{"n_layer": 20, "d_model": 128, "n_head": 4, "n_kv_head": 4, "head_dim": 32, "d_mlp": 512, "vocab_size": 1710, "activation": "tanh_gelu", "norm": "layernorm", "norm_place": "pre", "norm_eps": 1e-06, "positions": "learned", "qk_norm": true, "attn_scale": 0.177, "bias": "all", "tie_embeddings": true, "parallel_block": false, "init": "normal", "init_std_qkv": 0.0667, "init_std_o": 0.0105, "init_std_up": 0.0667, "init_std_down": 0.00527, "optimizer": "muon_variant", "lr": 0.00836, "lr_mult_qkv": 0.4, "lr_mult_down": 1.5, "beta1": 0.95, "lr_head": 0.00444, "warmup_steps": 63, "schedule": "wsd", "decay_fraction": 0.705, "decay_shape": "linear", "final_lr_fraction": 0.1, "batch_tokens": 8192, "seq_len": 768, "doc_mask": true, "train_tokens": 86550000, "steps": 10566, "dataset": "wikipedia_en"}
Each number is 128 + 24 x the weight over its row's rms, rounded and kept within 0 to 255. Layers, rows and columns count from 0. Numbers have three digits each. The size before them is the row's rms in percent of the matrix's.

# k: layer 4 attention key, 128x128, rms 0.0752, rows 90-127, columns 0-63
# q: layer 4 attention query, 128x128, rms 0.0857, rows 91-127, columns 0-63
# v: layer 4 attention value, 128x128, rms 0.128, rows 64-126, columns 0-63
# o: layer 4 attention output (transposed), 128x128, rms 0.246, rows 64-125, columns 0-63
k90 112:116150182140131107163101119156120133144112148133115108102181144100178115118106063118086088135120115142134132131121148153112138095161132137128116127124149161100070131138110162106098164115105166
q91 087:140116137102120106096153096108172100124124139114128149126141133105153122170110118112181201139090157150101135120179162128127124109155146162151159133137110166144078093126146163109127181123114116
k91 072:124150121138129104138173127112112132133116108170156156121105102160136117149107151123140141113159094166111112137143141079097072107136127164120159152130120153182113131149134115141131160167138130
q92 119:126192169122146133086090141120115151106143102186144124120124101079104139152100149118115167163139136136146135143090086099105156129137118124120150129128150109143149135112120123111101168096101152
k92 119:204097114142106131137122145133121135118111131118126105147136092093107108178105169079140197122112150111137136116096164129158138140144132149135135148163122121122089148134125087091168135140123119
q93 099:168119133112100164186143100095105083146090105109139075161102141121106110088154108124112086104129126122104133130166145126120115135095127137115077129111124106109110140125118143120136173124112115
k93 104:087107153139102134081099145150112141113127181101149120129143088154166095116124144185148108110165127095118115166141152128120144118132150191149094096164155155118095128130112125136089150129099108
q94 094:143149150114154188125144069104112139139107132126165119116162122119129149135141155152143100130083164112138162174116127168127125105154147080095143192133113141140126087181089118111098111106137132
k94 090:119127169141102119079141111159133100125109122128135114116177126130133094130106154138127107094120153086127123185142121164138151143114144208109139134119134120141114121144191151109104136160104122
q95 102:136167148111118129109134162148165142118116174126120126122114125146134101142140107130139162160128105097115133130141140106166135154091129168126112126108141129157149128117174120131130091120130091
k95 107:102164098128139102119163135165126128146141122125138083118130100129148144090123114128160151172129136153138106122113119113144120117121117134173125075141158134148067088142138151163135150102092088
v64 109:144120140179129141131120131086096144117164139123142144144091144199115144129119116150113109162120111113160098110127136096137142109104185131105148144127120127156125092120134108092137125138126133
o64 106:141108141157093115131100108131124098142126107070169144119176133099124132158131123150176104109109158137110127127107130166131114154158109099118071072108122134132147115126167139134126142130139149
v65 084:097170133143126143152132129149103127137031140095114108131118126149152105109129142118109113130133136150108124096149128132126108139126147147134121205126104149132138143117148106128097137115137111
o65 096:133102075134094104090141146137177134119131118130137140098137138105102099165093113084152117127104138118100096140104157133104179118124082164124148105121143151144098144127107117104120182135135111
v66 077:122108120127124103118165126172117124135171132122122139137121172116113113133119115122119076137116100113133149108117149106136127151176106109117167166115146136119156136152133153188118059109107115
o66 075:164155162083133189126103137093163135116119117117168134134120095124115173144144167096108142159158124125106136111125136130125138126117127164165100099117126158144085110125117079115117140174167122
v67 091:141144097129119140143131124146115128113102143129105111150138117116136126088146095124072122136129086102112125187152080107112163117209133145102158125140133150112130144145127141149108132124105079
o67 088:119141142107156162104142167142162122108111095102129156120089131104105153136107156075162124132108178131108152104137141081144096129082140156137142129162150114124114115101145119119087134142123118
v68 088:079128143127110136119141167120146092143120143119123133181135126142143150137161089117104170159130137158140139119148153107144093162090071134114126107156092130175108129137163154105084130096086112
o68 101:147106085157172130111136128140126152122136120124113126100111141120122082150099106128130118133101090109102092145096124190094159102151144143145151189128146110127132143103120109146150124133136116
v69 083:152146110187114107098163165087147132086178135147102129124133158190132141134092139153133131181120136139147135085137125102125139123077100155159155115135115122175135133137134114089171159106133102
o69 068:141141143099109105126158142115096098159044131094197137143132109120149116153165114124083104130138106094151096128120171153147123127128149120100081146105101121101135136152086161125113109158142114
v70 079:164094089157136149099115135108162150130147162147153118082161126155141097135134156081142116157117161093134174154112144141142134129089099089128130109140132161111157112112123150122153147144147156
o70 061:072116158108140146120119140104111104101110089178117168170131144107142123098136093156111131082138145136117084091114119141096140135142149118134121148132111104165120090130117097137133113119128141
v71 084:135146144168118117141111107085128116148171109164173123126098119103148131122098126119165118134114137126136087124095166129132161132045157125087096112147125119134151139127132119109130150111126114
o71 081:137095140144138114113111119080104128109119140099149138154165156139117106125188095155084149093126110174131149124133089104160114148147134075115125090123123109077175123107129129159142097146138146
v72 091:143093143132110118127098131090105144098164137152153122145135136163090139158115113138114199127121118151163104153096146108153155160096170129160131117106126106120147118084128139102154108137127140
o72 098:158178113173143103159131122171131112129118160120114136090123148119180093121167142165152064125144132086120146113116107158127128146134083093097094101108109142150158165184124103163138124142165144
v73 075:117121144090107113124170176109125137107076116145146120099141149089105124127124144134126160096119102129146140179139110115149162114112078147142079100123127114078115117096106128134105187106142152
o73 076:145141112164149114150141148135106113137138153125116094182104124150154094100113121167108097133145166090123118122133141120130098119153139126133136179164107129145147161139126125128127066144133149
v74 082:158133103136133139121124116090104130145093118155129141123179092148145136131152119159142128151173168143125127096123099136096121138100159136157136120148119118102101120091078102127068122075115123
o74 073:114146129142102056137165092168146143102142132149129123164118145110105102142113128125108129098151138151141146142152165137155161148165107112128121087094093153136146156134125105123180120122101094
v75 081:112146115106123085142175085108133145140102130139152127144092146103082146109112100114151179125156174134147120138088114129142140099128167113148098147164142126115135169081124126107132132117101133
o75 077:153125099153115131155081124139140124074129133146122126134170104161145131144133172191106072108114106118141160118134144134144152155125109157115113103130095136131162141125110108182087140152155092
v76 086:156142108136107115123136132098119159080186140122112089134138065111116112111118121122155149131189111138160129109109157120147165107131135165114118144143115107130151156134126116122154108146132173
o76 089:120134122157145113128151128151119091183078130119140188136101130151134165111156124142124129110137154138111155141129091123125071154097106079119103077105095152102154105131163181117118143130136102
v77 088:142155110100119142127128152141154092127096143075116124166157082115130121177125135115118142129129169142127083147104101090123125152093199102140105140161112117068122136118150125110097122099109135
o77 093:119149136152131101156107097129106120138105120171104120132100131153153091118131152149141131099107125082115178116143140180140129132126117138136175097112091096171128119092112161144115127130144097
v78 075:148130157135144137105122118111102133124113179095110126132139117086106098139161158124119098133116144135121162108082068132090109107165078102188131116114120162127131142139146134147156131107154131
o78 081:114120149080130111161145147136140099146161103143137101103127137161154147130136107106107171129133096139110106135144184169108149154131129177145088181118133129135096131151116130143163074143106100
v79 084:160120131102155109158145058081145146118148115136133146107103108123124113117127121170114121130152129101129138116097109148133162153075181137144165091134146127130130090129139135100146125185153128
o79 084:142109169142129130145067095146125085109133123122163138163184142133145144129153145141122118118136117162111151108132119126134093149150115079102057109148123146123122133100133115169100146100136144
v80 098:154084106131125132146101145147124161129163128135103148123107167184107119156078177172134088150100095135127118113128125118125126119110114085119114102113113133159111153125159133155125099135110129
o80 104:100167138079124157130156085104117110120128113127150131167183114063135138129153138125141110127134160124182128143128164144120105126112159171118125153110131122098116111160109159110168155113118180
v81 089:112089100110129155153128120102144121140075131134130097128163110137141097122142150160114129126126102122109112121146153102162126127206163097127133093132087139139118130115120145112084167088130139
o81 092:121140141111154122095119153167136155149167148159089161151133120092115128101086135075148112133124118123134134129137124136123136119077072171135130144161172116122107086121187107123144106159121139
v82 092:165102086137094159085125110110174150124113145150127108153158091105151151126160168088137150173133158159093110131138135155110101123145168122109095102169123109166155100139106137113107131121129158
o82 097:100162158117146103184176131116099117140132117153135140136103179153131106102083111145166107067135093104150129146115109149162178122130104080131160136123118123120112110125153156134139096136090074
v83 097:143087151148118133099106156101123130118177114139103133125156115122112116172170175146138116142137085163149152127127121136140087108093104128142128140106112116164142115102069149125139148155130152
o83 104:109159142124148140162125154161124112161124153105112156103098154096171137113128076121164130098121162092123093120126115163099124163120137072131136157144123158089105113164193135135136077126138157
v84 089:139131134124135121137091122128096128090165155169132124165125125157113103147127101137177147136044136126146130053090124136096137119135128111119129117139119151100142097117112122154148136155110078
o84 106:112145089145099110116135157156158127154118077106118122106170131099136119144172141096096153092193099157152153125154114119159110131110172147108124112112140144116102126137148131136133104095173166
v85 087:122129117131145138127132065128122151092147140105127086126135129166125138156124107118145103117150120151105149086124139099102138080173113129120139129099157145129127116115107116144170114184155152
o85 094:134132137112129125127095173148140126150124156137127170118125128090099136115160167117101145130151154127160116096133082115127130194091117115149088124130111151107113104136169125101099153109158111
v86 086:116099147132116153127126164165090153111114105143105156127128108132134129072159097186121117153181077168139082096134143158080115120128130120152151128122135136141134114115105101161099140113148134
o86 071:105141124134122164127117169134171148136133188100136116130130139115105165177126163109192129114103157069157167129150124107117153150103121137102132152102111127098098121156156152091154144127123102
v87 087:166117141086145141136153110118110111134150112085129109077116128138138123128104130138146085129114108134173145108145121107177132115090134136129162124124131160107142127128165109166145176149175101
o87 089:127108140120103169127124151133123105115115133182153101192127140137171141142150151118116125152122143115123123163116110117095091161112120119124111126127158106164121134150112126119125116113107173
v88 095:120126138114130152079161157084131137113092095101135110117150131170081139127131159145131166133121135132127118104095129078135150164075149133162117114134127103128117122091127095111130169097135145
o88 113:121113127153128102182098087146111115132119174154107137153093126147208084125096133144117116109118133109138132143137130170125110126155132102095096121122100125155155144153119133149160102139138132
v89 095:171150111089131143098107076088144112117111132154137162136119102088148173113154162138165161112113146116118103076131124182112109088140162138138150113136151134127145086121109117160125115125124126
o89 104:114134150138120088157142136176140139129139154146124160149139131161119086124098136127113136126153128132158139106179119102166145168124140106143136158100106122118112115125142134140154089137116084
v90 090:122095137128119127195145185137150117134126127128150136100122139138097129096119175139087142171144103122132075154146152108155107132166111129106155081083107112152133133155139096108149120088137128
o90 092:100175127118144125110143099141076128115107142148089133115141148121146127165109105115143094143096167077149127139118155126088135108127142151129112193159138126165143130156146155102127140169130180
v91 084:083120153129116149094114122131128106148073110138088127136115136106123120133138129179107149117106109141123126105157101122134145120125140112123127183141106135155100156129090154172094123167132114
o91 092:190189122112131092150160110129128164123149167073149164143117109149164115126101134056143131140096114103106089171137134140128125115114153163129153099110153104105085144119144091115136139108166103
v92 086:068103089133135135121133125178145112121057146097151123133160121079152121116147128096154150099144166110065178131149156124136134134110117120140122156178123122121137163128116108126081140095143116
o92 078:130142114134141144128142135073118162100120127184094137091107145135111144115091139128127178135092111164134111156098104092100159084124113105133190084100133105161145156099147143117153162143133145
v93 091:133113111101121123158089141114095149113159106158110158116096145127140141147117145109176148097148118155089167070096120148169147123128117125111149139115150135130133163132153108138155088187126151
o93 095:158136134135144128113142116131119145138146144096165118107142119157142144100154130138101109138095146148140110179112122104115095108105109092119089094094108136096130128122059131144143149080173123
v94 079:131152072119128124120134115159127143134158107142106155115107151110158094115150087092137157165141145097090110119131129144114143095106131142136107125138133141101142149168113137145057100125114125
o94 086:112114169150142142107150113124137125110139133130184124133108110159092180153128152154100119131125105200130118128096153111164142128139092109137145126088130106115138110139121140116150144108091093
v95 080:113128099163117150132166137090098128124050132115151125148161077137145106114151086102141131118132177115118115099098112121127143127113189138099143155173108103150110169118140148096101116115096154
o95 083:161104123124150141109090094134141142149138110122130171166130165163154102128071138166125116105093127154097140178139101148137142100122104112112123062137118149139165142085146122152161150134145091
q96 097:125148110110125158152083125123150143136142108115119085120148165114087121143132107086180155117146092123120085146135171110136145129145174119118180183103134129134110147122102114144113158120102094
k96 091:135137087144110149144150117095100078078165142143119126120128164163136092128180133108126136138131144099130145107158105120100159117108143120138106166117139150159155120135109127169115173155129163
q97 079:125119140096114087124120199105137172101167114119098179140150109129148117132129126139131169137122128139144136124114126113136129160128101126118086138110128136117109118149123098168167141083178197
k97 091:144133146125118122151141089090112155146122105098136112161152170094084134116154141103122105125113145180119200136133091145183152120121125102118086096133115163125173134143136098126119137156101120
q98 089:161121146141124105130173148129162079116099115087130170146156141117116125130139153124114122109151123130136132133097142135118107172115111155127167104116101106128091104164146147120182117104122152
k98 086:134182141154127109134136111168106159151118131117153144137117089122105124157100098155107143140115122135142112158139116144128234124137126117170118077121115154159155136169093111114139114098097106
q99 105:109114119124094131163115134119153108095086179109139145092102158110143172143128154107178122158119117068151149125091135142137123122142130125153145118113105149170128115138121135106112101170153100
k99 095:132162086190141100138110193157153120144114137094115143150081110106148152137127110132157116120111152158154118095114102144158076132128107171154124099145132155130088107130123141128137111139135138
q100 093:111147164095136135081075124176116178101111147117085125127148097104162123115110126149150126079129119081142126131152144124115111132126105129114074141116110163102157142127128177139127107133128129
k100 095:136109128151152133153194132116103082130108145128132137176105123160145140141129115155170145104155134168141158138152159166139113139144133115124150123134129107074147131092140137100174136138104101
q101 098:099113123159145142124137125149152116094136082136106101090101127140153140127145134119149117122118145129144119113114149117115119083131131121121161159158093151179096119157134148147083132127117187
k101 091:120111121100149100133087149124106114143099132139148106151161133112150120113148136161165146121139080086114108105149144120126137123114139108178156146145126104139075160139117146159116107180104144
q102 104:104068124088135143088120126146111079105118126158126137129135129122109125141176138093121120119150117111093132100104159125118085127149147159132156146127161137155115124082123162136096164132102122
k102 103:123082140124123132182129111151140148158126103099136121143100134135126164131131148153134110128144131165184134113145119108105157135108184142146168138150125144139084119160098118111103167128112136
q103 087:153132117101118146175113131101121075069124072101150116115107125108110165157130170117177105134107124121148189123108132094162114154118105109138157088134093147115145154126091135124121184110164095
k103 085:097125154127116106134106134168113127157160106108153118139115107137108173148154141129123125109100115125151110117108123140103141135139091141145095126183123174171106101089160119162144139096126204
q104 093:110132094118099166114122154117137105116146111149103104136191153094173122116101139124174116096161076116131144126100164126109091142151128124129129140119116117162159130145150100115178132138119113
k104 091:166139122151100113106178116141113112115133069153107164151138138100082093143131112140112115151163105100106119130115091093135100153119158146112164167100164114111156153132161106089109183138121107
q105 095:122140083124114123139155084158129158094133119141093134135107155164149104092140144158092121177168150076157126109133123148146133112150157121125178154153130115146125142141109123160143127118151137
k105 085:110105073134120108144150123115141181127140121124094095143094142144118119105105157111123146158111098134112091136152114136144130122132137187133153098133125133162081125141107129110127143095145180
q106 095:143144104125108133135091132118151133145165115149148064161130124073116154114176103130085151135135156161109158132170102125121140111139123097139134139121140157133141094154140150155133134100152088
k106 085:152112134137127129079158086124161128135131142095109135137152134122156118117131135132084163131125117127125144103146119125126153122148153095133116099166121118130174081082094144124123155149103129
q107 089:090072133139125130139083136101143160095159079146144098124157152175136157123163129168099122118132089183127133120097144112109134121149165159138137121157137136108141132129156146135156144105109131
k107 089:117102130082120129137118129108103091120141103134145155119132117126138110120171163124073166103160093170111138128127127118113114112133112108099134172131154138070179140136138138135130173093106133
q108 088:131146101134121061132144150093120182119117124123140108146154133150100116119142132136117109134125159162140089112135107160140110136143120155172145084142103199119118101117086143133125152154157136
k108 103:157136109153197096150140151132122111188137118099139111104104092096134107118111134168136127119104105215148160096125141098141139149141124101166103081147098121106144109135143162133124118082155119
q109 117:105136139135103103150121105150144152104124112107195110168114104133085152150169111132116104145140128105146130132141078144136121101121119133145135122141155142144148117136113155122130125131134132
k109 111:132117118167235099132130115152130137161132123110148119132090092146127087123139125137133134140136120216139151129145115115149163137113118138147116081134145111111129139139077159134136105120128124
q110 078:140096193108134157133170132131124097108108134131138104135127141143157145112135160108108085157143095149138092126110138093154052116130083123107135152102153103141121120130114117140136107113135127
k110 089:125104141148195160134121107119128173113122129116149189133111101114138126140086143119125156171137110087130103130046141148104125117142122149141130137145143114114095132129143131107134087148109136
q111 100:149107104150153116114100144125117113150103166095091104119126076164163091125099084127154105127130137138098154141121132104121194117138148160158113109190159123163079118118136097095130166116107135
k111 097:126133120131095207103090125135107120108141124145121128076119117126166139112176143104162153122113078144080182120131168109143099159102156127113152111121157124149137154131127115162110132083107129
q112 103:071088132126174126119084132133132120115145053102178146071123141128125159141153122125117141110136139166095172143143107124096156147149102111148099141125108129107163095097186147122132144152136119
k112 111:121115146133167151102117166132149155106156123151101183115178144107101134123106155170138117149138132144171142142165172114120127108116097107123163141154110115115164074117123122092113132137132116
q113 092:101145137119140137102125129095116117097151100145150105153135141142105110136189135150110118137144128145130126153121125131102185128110120118140153110109133151151132146115075132130139144125117178
k113 098:124137119127090182102108107132123161168135086115109131122149138164123160121143142157099138130119133144105123139110084114145136097140128121141088099096142106138135138155155194116141142047130098
q114 080:133112104118130184153124127123061079124086116148118087162168155121114182151098166122073146138146101139111133139133108111131103160126154121123166151127129121161118130152118143091119120117080105
k114 089:086130105154109125104146144132095108108129130133143104111130093121132138158154132088147147124103116106161116131116159061114105151150126115105119123132143116149154114143111128126158141121100195
q115 152:131091103110088143088121152119152135132140139176094177111158141121132132125141119094111154137123120091128141135115145090109093109140153127122153171098123141114113145094166090126100179170137087
k115 133:103133152133000095126119112139135136042128130113164106130130119114141154124160123139138108134110121061141120111136130114129113115130129114131151120116132152113122108132115167114101149125144135
q116 080:170155159151137106152122177144069091115134105073187122157127100150113131110111131101145114139133160128141136124133106128082156121145141132112104106153094138167121110136121149131156124104176154
k116 083:135149185127143137078131103152138102111127167121181124128159111123144140144144132102130165153109110138102142135118175141106134134165128095165160146121109154158174141149122137146086142148126114
q117 111:134122148159209092121124118138092113138126125109128120113116109158145108122101122152120127096137144175084137111176157130133124168149094129133099087162125110161145126133111164117127101141098129
k117 098:153113116127162172098130109120113077179143130110095158101140100092137133149097113149144114107106155136136145136144132115132155093119129107097078116144121125112137182142157093143125149151135114
q118 105:164159125124101098169161124141123116141115178106127147147099120109141103129144136100175122148118125120108110136083151171134099133111144097141122119154125150132087132156160107095140058123177100
k118 097:141162098108102144128171153131123117126083159108120118130120126113125095102100127078148168089074172129082112112152134119114098148123106173091152119125119141108115122141124124157104071143151119
q119 078:182127130137136115149116140131082159104140142115116146117124103143095155105124138131101124122121150108102115102174112130098153162153095126117098119100122082126125123158189104146125099164116139
k119 074:153114149134111113096155137145118089119129151108148099122129139123132128112119096079179117151153180135147141122194140115154056125148087094112105113093122152152088138161101133101124140142136117
q120 095:118142102099104099101157107123107173122166087140133120156144125156112146109119136118099128156144108157088108144102141099113168124155128142112120129085154152155137162112125097112152115073126143
k120 088:123118153117130130086144137118143166143116092141142134159116122124113089143137143125095141140142056181132112137137133114098063103100122086086124116112137144097154117108116124126154135101125139
q121 123:142121125101172138107100115117119116150140118125081114084147113144145088123088129121125148116121117201114143167148150110137149130139123121114094127126137097123134139095137106191140113096084128
k121 112:158119095109075143111090104108129112134137141149107156098184143127129126140123116121131139110107128096073122134109131106102116105126146132074130151107113122143135160110139080143159189148138119
q122 087:118159081143145105119114120117111139135111139133110146130097104135117082118119126142095132137105119139121128123115157119133148075148150152145120110097127128130106170096120129139153133066140077
k122 088:156146181111124109117150115158125128123138129130132128127112122117149099126155115107115128098130101157083134147115129120125106157119151081086119087126125146151129145140177075130110164091133098
q123 092:129109153127137118109087108100127088162162125140168095123152113137104147155099125146112112114122127192095147151144122145111138107128083085130064065136131083132092138144128130122144132118129116
k123 092:128130165130132183116120124127107102143138140140135142086146136127133151170121125134120126148131121146129156148126115102081133169116141052066120150142110111150127126124117123131163149109123116
q124 095:127114139104173138101116129131068106174095147105103140099148115135161108113069116161170125101117136154109131131126154117130100114123126117128120140172118142143135150125184123094147112174087084
k124 079:121136088138104160111128154120119127098126150162102168117162163119149112120153149127170146093085143107128130120093112111126114124117122099076143130137127090111153152137146078084110123126133121
q125 087:143185149115086138113181082115144161104154120128143122114095163153113117105134110146072132143121097133093120148105120141148165146174089125110141141112155148094151162134118127093165125115146187
k125 092:135135103142095124115123099144116122165113112121143141105128128120106102144122124092082084149142165123115101126106100122170123133131106134108080099110089132095111110143102139138178130082192123
q126 089:134100118122127155112141140114111108131135167160110104099150089141119089123110081115098138115109127109143173144141159109117138117123181140129146165143154071165111106093133106111110160137109124
k126 094:105126116114144147127133116107158111088141123153140176164132149097151114111142147106117126101140147091131155115102132106151113077160159150132199187117138121139149110160151132102080123152112147
q127 104:141091136119131112148131100127131121144104093111108106116107119140144151140149140098105118160134145121134118141146149124128105099129144132120153163079117102149125156137082117134117111060092122
k127 097:099111138141115089139133078137114148079130142122127090129136099177167109137118137154114122164126113133141104141135127107104138107120151148146110154164136117170116159146055100160145123128108151
v96 130:090130138143146174137077106114098098129099120156098108110121096110154147146122095108108128116131131130139160091112126100132153100129163125137160126105113134086117134133149155140086098162176130
o96 139:150113093135099097107158158119140101152179162092180104127108150120103153135139127146115108159115128178146112168141129148128096155150129171112075121120144122140141114139123084140138144092120121
v97 143:106094136103112109139138116101128131132104156137147107172131100110184115138096128156160104088185119152143121167119170174139120129118135136158130134085127149155148101124130137205091157166102127
o97 149:110087128132153159129088181136143158123094103143095123065119127129110160124132131133116140144113141126141107080129098106114135159150131157147121136178135153062114118119154136096156132138133123
v98 142:135073174136135134103137127142124106121090106098127127123072161173159112103128165116144110097101137138146141120121130178158154128148181134146092118072121112166129131121164134125189128140129144
o98 131:092149077106130121118085099127140176094140124146119131132176088125107155142159093118120134123143089126106095152128125045154103138111105134144156166142125134108136138147133122138110172109141134
v99 140:126119136137131144093152116115073113144142116144148149136095141153145100097136160121154083095142121135144128196137125191158128135152201149148121115068105131108095129114131153083108131136126122
o99 139:128152131112121096110068153146173140071105134102082105085187151117114145156117111135139139104147115120140140099124116097151119136128068125144152178151103140107143128125137104129138154162104138
v100 128:089119146120152090143121134130134057106114130161110127100126196131147125132186153179151139126121121147121119081118128113139165128133161100122096099124184123115121129132148123158162118162156122
o100 127:113114104113105157101159139117151182145118136109161139148117066146091145120106149078082100165136137145134148165142137103137072126099117148129117116133115129111105099139091104100115139093129112
v101 110:097121146130158138142120119111139109141128119146111142108161180109097137180135134142144142119075134134112174087087109123139153121098112127120136117160179142115115112136128143095160099179161116
o101 103:137123083128138131130154125105099124176130154103172138152111056140120131089121118126097089141141101100137117145100141151138080099135127138132099087105137084162117094136110115153096141105099123
v102 166:148180118175139104136142119138149123160157087168168122070143158141139110085146117137139166142123147118116111120125151130114140113095113112093125126168159183117123125126128107078156132132151097
o102 155:125154131108166153125094139115149091114126165113146131195131111106125107149113153112187094146170093127159161129113105111153102160127118118149119104144121100147114109137113101144101119146086114
v103 122:147099128132123151132101060087112085161158172112115132147148151102118124110152141153138137160161130130112125086100124142128098156126109139082136126089138153084182107108115105161126114107122130
o103 132:117157162161121120126148148140149108108095096128145125117095112094139130174121141117164099103122133104107124099116113131120138152101145115119112098144115095147100121152134142091112130135115068
v104 127:115162149094125135162173146128117161148154090128124135103125119127122145128095099104105141138117093105115161116126100133147115113074078132129139128105116163123094134096116123136116160138150119
o104 121:122094112163151132104072110153125081114129168114136147149129125124111117121144115174139104106100135146136092134161163113135174085139133145122118153160136121113150105156127132121099142122106138
v105 132:123096089137136142116142103168144150131134161146162144101184176145119126089144107100171123155144129137105105152144181128200160123157147138116110114122119143116116122115096087112128101130154144
o105 152:117129171100132121146119172135126082120110121131110077122107094130204179137102142139151122126116127114153159104076119106101072125115098112154145165137114150162093137147136117117108091128071116
v106 132:141123065170135125136091146123110143124125126096105127127105144154117128152144163147136099139135168114104104087139088094094102122146132122114124124164156116134123147168156091104136101121116140
o106 135:119194170078123123134156103131132120122124134145130119157149123118129099141104121114100140132129150112136167124116148156180163173103139075119136114076094109131139090101084152160154140112132128
v107 127:060146150110117141129126171128108128139159118177135109130129098095103142156140108115120125173087172133121117149095123137135113131108103116116126134143092098134136163125140140132146104148139106
o107 138:165099093138139144127206145108127084137132154096127141110122159139122103128131132127106097117139102134142143128142123169085110109121128122107130118104125135138155079134123139116091126133117116
v108 142:151158139121135124144177081143165114133159114156128120115105135093141132113149121133087155115110153100127127126142161145129160132118101112100124141164169172140145093089120082126159174117120105
o108 133:107095128166145155116139124137111122139133121160130142157151113129112103132109157119205108125164075172133115151104097116125085128109144123129140128144130096146132129154143137099102115175121116
v109 129:103100162078151099131100118149143134140123153133132153107107178100184132145124164121150097145098125115129124152146139142132129116127181144092138110109155126073115144091133121144120131152097088
o109 141:128105118164088149112139163145130136119119101124106128146169102145088122100088129142108143105176135160120131082108125087133123147155087118147109129143128158120133081165145126107146133118107194
v110 134:126088126108132107148190159124117109114102113122115113122129166122104106132118141149157126113123136139097104132091107118161133145113135146128096127140203116144155142130104124137145093130132120
o110 137:102103152130151125131099065159180176145152123157118127118119092121118136125139151091099134137167142117160149119150136135128130103135094114150143161107107128096116117141139142112111130126081123
v111 142:113141129124133147118152153152193132117126096124111132091149147133087143139169083119129182103108129117125126097167104112090191144151104123136116104185180150121103118154117127129128128118120125
o111 131:138126167099114135143127075136082134168165153119155163181115094180149137091104147140103111147162145168108142135090138112126090117115184136097136119128112074166119136132114132156122146088166120
v112 153:107113172108135132123145179103093131126100108120109121079129127142112129145153169121165104114111154143108127114130110120126121130115148138127136129123156142169090159153184165092151160113145114
o112 159:109132098125121120114085059150154144130161144115154139162147133112122120131141103138060145130163093130135124141137145127170169086129106099137126171099117118060163099119113119155139108101097134
v113 165:150099086136138127138133153188152150116100100132115126106121118107112145117143115124132177152141076105117126140176120143115142134147157130122135113124140137190108107157111089109194125113096141
o113 152:114128184110123166150112088098121146146152121114158145177172122146128110105103122103162146098138154153132156101119094092133119150142133104143140167125121126106113139100132127134080124116130167
v114 112:141042155136137129093127135108082102104095108088127156148099157135136106125084165143148121122150102152169143156148121198126115175149128121150135145143109109126134118140117148144145131122131141
o114 113:166170109112116114150112113148178202109137105115096112098128114141139148124141092132148134120126139120126069145112129097147140082136117166138143136125156165107152124091153106127134132114095119
v115 126:115157119113156139140136119126203120123151123130110112090142129152103133096171107106151127091129179112105120092132125124078165095108155139169122114161126193130126120133175119113110125123129128
o115 129:113109149096114108113094107142056113146140147122139140157129105175145141155126172138117118145098090141109154143131144098156098138105099123141117132132156086187153116160090132157156126129131114
v116 110:169166208108109126115150121105143130149145139147156119166140121124105155115154129135111162126108137140130128179116143156119097127113090115156129126184072103141115095086116125147108161102130107
o116 119:098110097164171154118203130131135107092100112135098162113116165112150083118137142126137099142168113098116109129151106147112153104108154136111145147135150151143146165141132176114154087187152105
v117 143:111124094116144128160146062147157128136134133106132090123079195103140139121124136140135112083180116111108140114102142096074170151102125127118144117129142111115148111064128061174098116115153131
o117 148:104119186155113098091132144122114136119092121182108139152157107141133094153145149122146119166124133143131095130147097100174127148122082120129117128131123161134130119166071159090168129127110122
v118 142:103154157122106118173127158158108145163147137122107112125142123145132121140092083107112133101131135132117139161083120106111121112086142114122148131120126162128165138144089146131092140153143111
o118 143:148050114108182117110115136111136093145121130140164123109118129118115122118170144143112134151091161122123123086163143137113120106171132135158090123143152088148115110132152149118107149155087106
v119 122:140137108122131127146104097185121181135147167127149151121078087108164126086135108144100090154170111093113106165152141143132129129123154108125141121069156134153145139109176122138118117143134126
o119 125:126126155135094120109105165098140083108124112132146110146205166112114129164089143113178158088108153178164144083110127125122146156163096117116119162137102178093100108135120135095136133156130140
v120 141:099183080134119147152176123145108140128145144133132159117163113155138139125118114118100094156132123141143101149141130113150123098109127152086121139120124105113095130086135148044154144161130121
o120 140:161077127135146101117061162122093106134143150110132096112107147117119148099131121125161141107090132102114147098143155152113123121166121078151157124128100131139108149134120109170093118157101138
v121 162:148071097153146110125136124134148128100057129124120122142116139109120122127118146132135125152107101135146105143154142116149175151185143153090127124140134096143146109161110102131182092159134166
o121 158:124127137133106166172118113091110174148165120146132119132120113130098141113097118130139126098127147101131164124110119108113124161106103112137152149100088141129108164107140114123088130081128127
v122 136:168116123134124112118143122127138116127078093128144097114129131141142120082087102087113137135140131143132109135091138175137156135118153132137117114141079134177148086172115127141164118119134155
o122 137:115113097128118129129105100132139200151167142158106115118084122131105156172177141160127121125127122088142149168161110071151125134078104165114132160111147114097144168120160125096130119111137083
v123 128:123121142119139180107088103113128067138165168110109137148126132163133123137147181111152081112144154151158131136128128155140124147159166134136117126078135100094119126097143111082102106102110136
o123 142:124135140117101048100131156146104136112082092133122127100140103122118154120135103116092133115138102127070119122122151108139083142125085088128129131128125142157102158146126130157149155156150117
v124 140:097134132111146115117141093116113097111128171126146120100114170104137159150159147133157134119097138120117138109132138096140183120133129143109144122159125068108109124079102081129092149135141127
o124 140:133095125154109128129124137138100132126103129108083145152132086162138122094119140126098099152161130143101119155135108144115082106130118113139092115147128157189135157152126134152169100120121154
v125 145:131180163140095140111116103121146140133167136179143162123117106140153123121140058165099143154120120096128171142113152130111136153120121118097116102086105130128114103127128130096102163095136115
o125 144:126150103146151122122161157125111104136105117079147140135138178123130107119108156066201112118123115136129081137099078154131094096141157134111133126173138090150155126131142117127136111176138111
v126 143:156127146114120130149150110110118140119097103081091092128119132103170131110100203158135136117132092140128145137134126133112158111137116155136154164112148108163128117075115112155150143158137138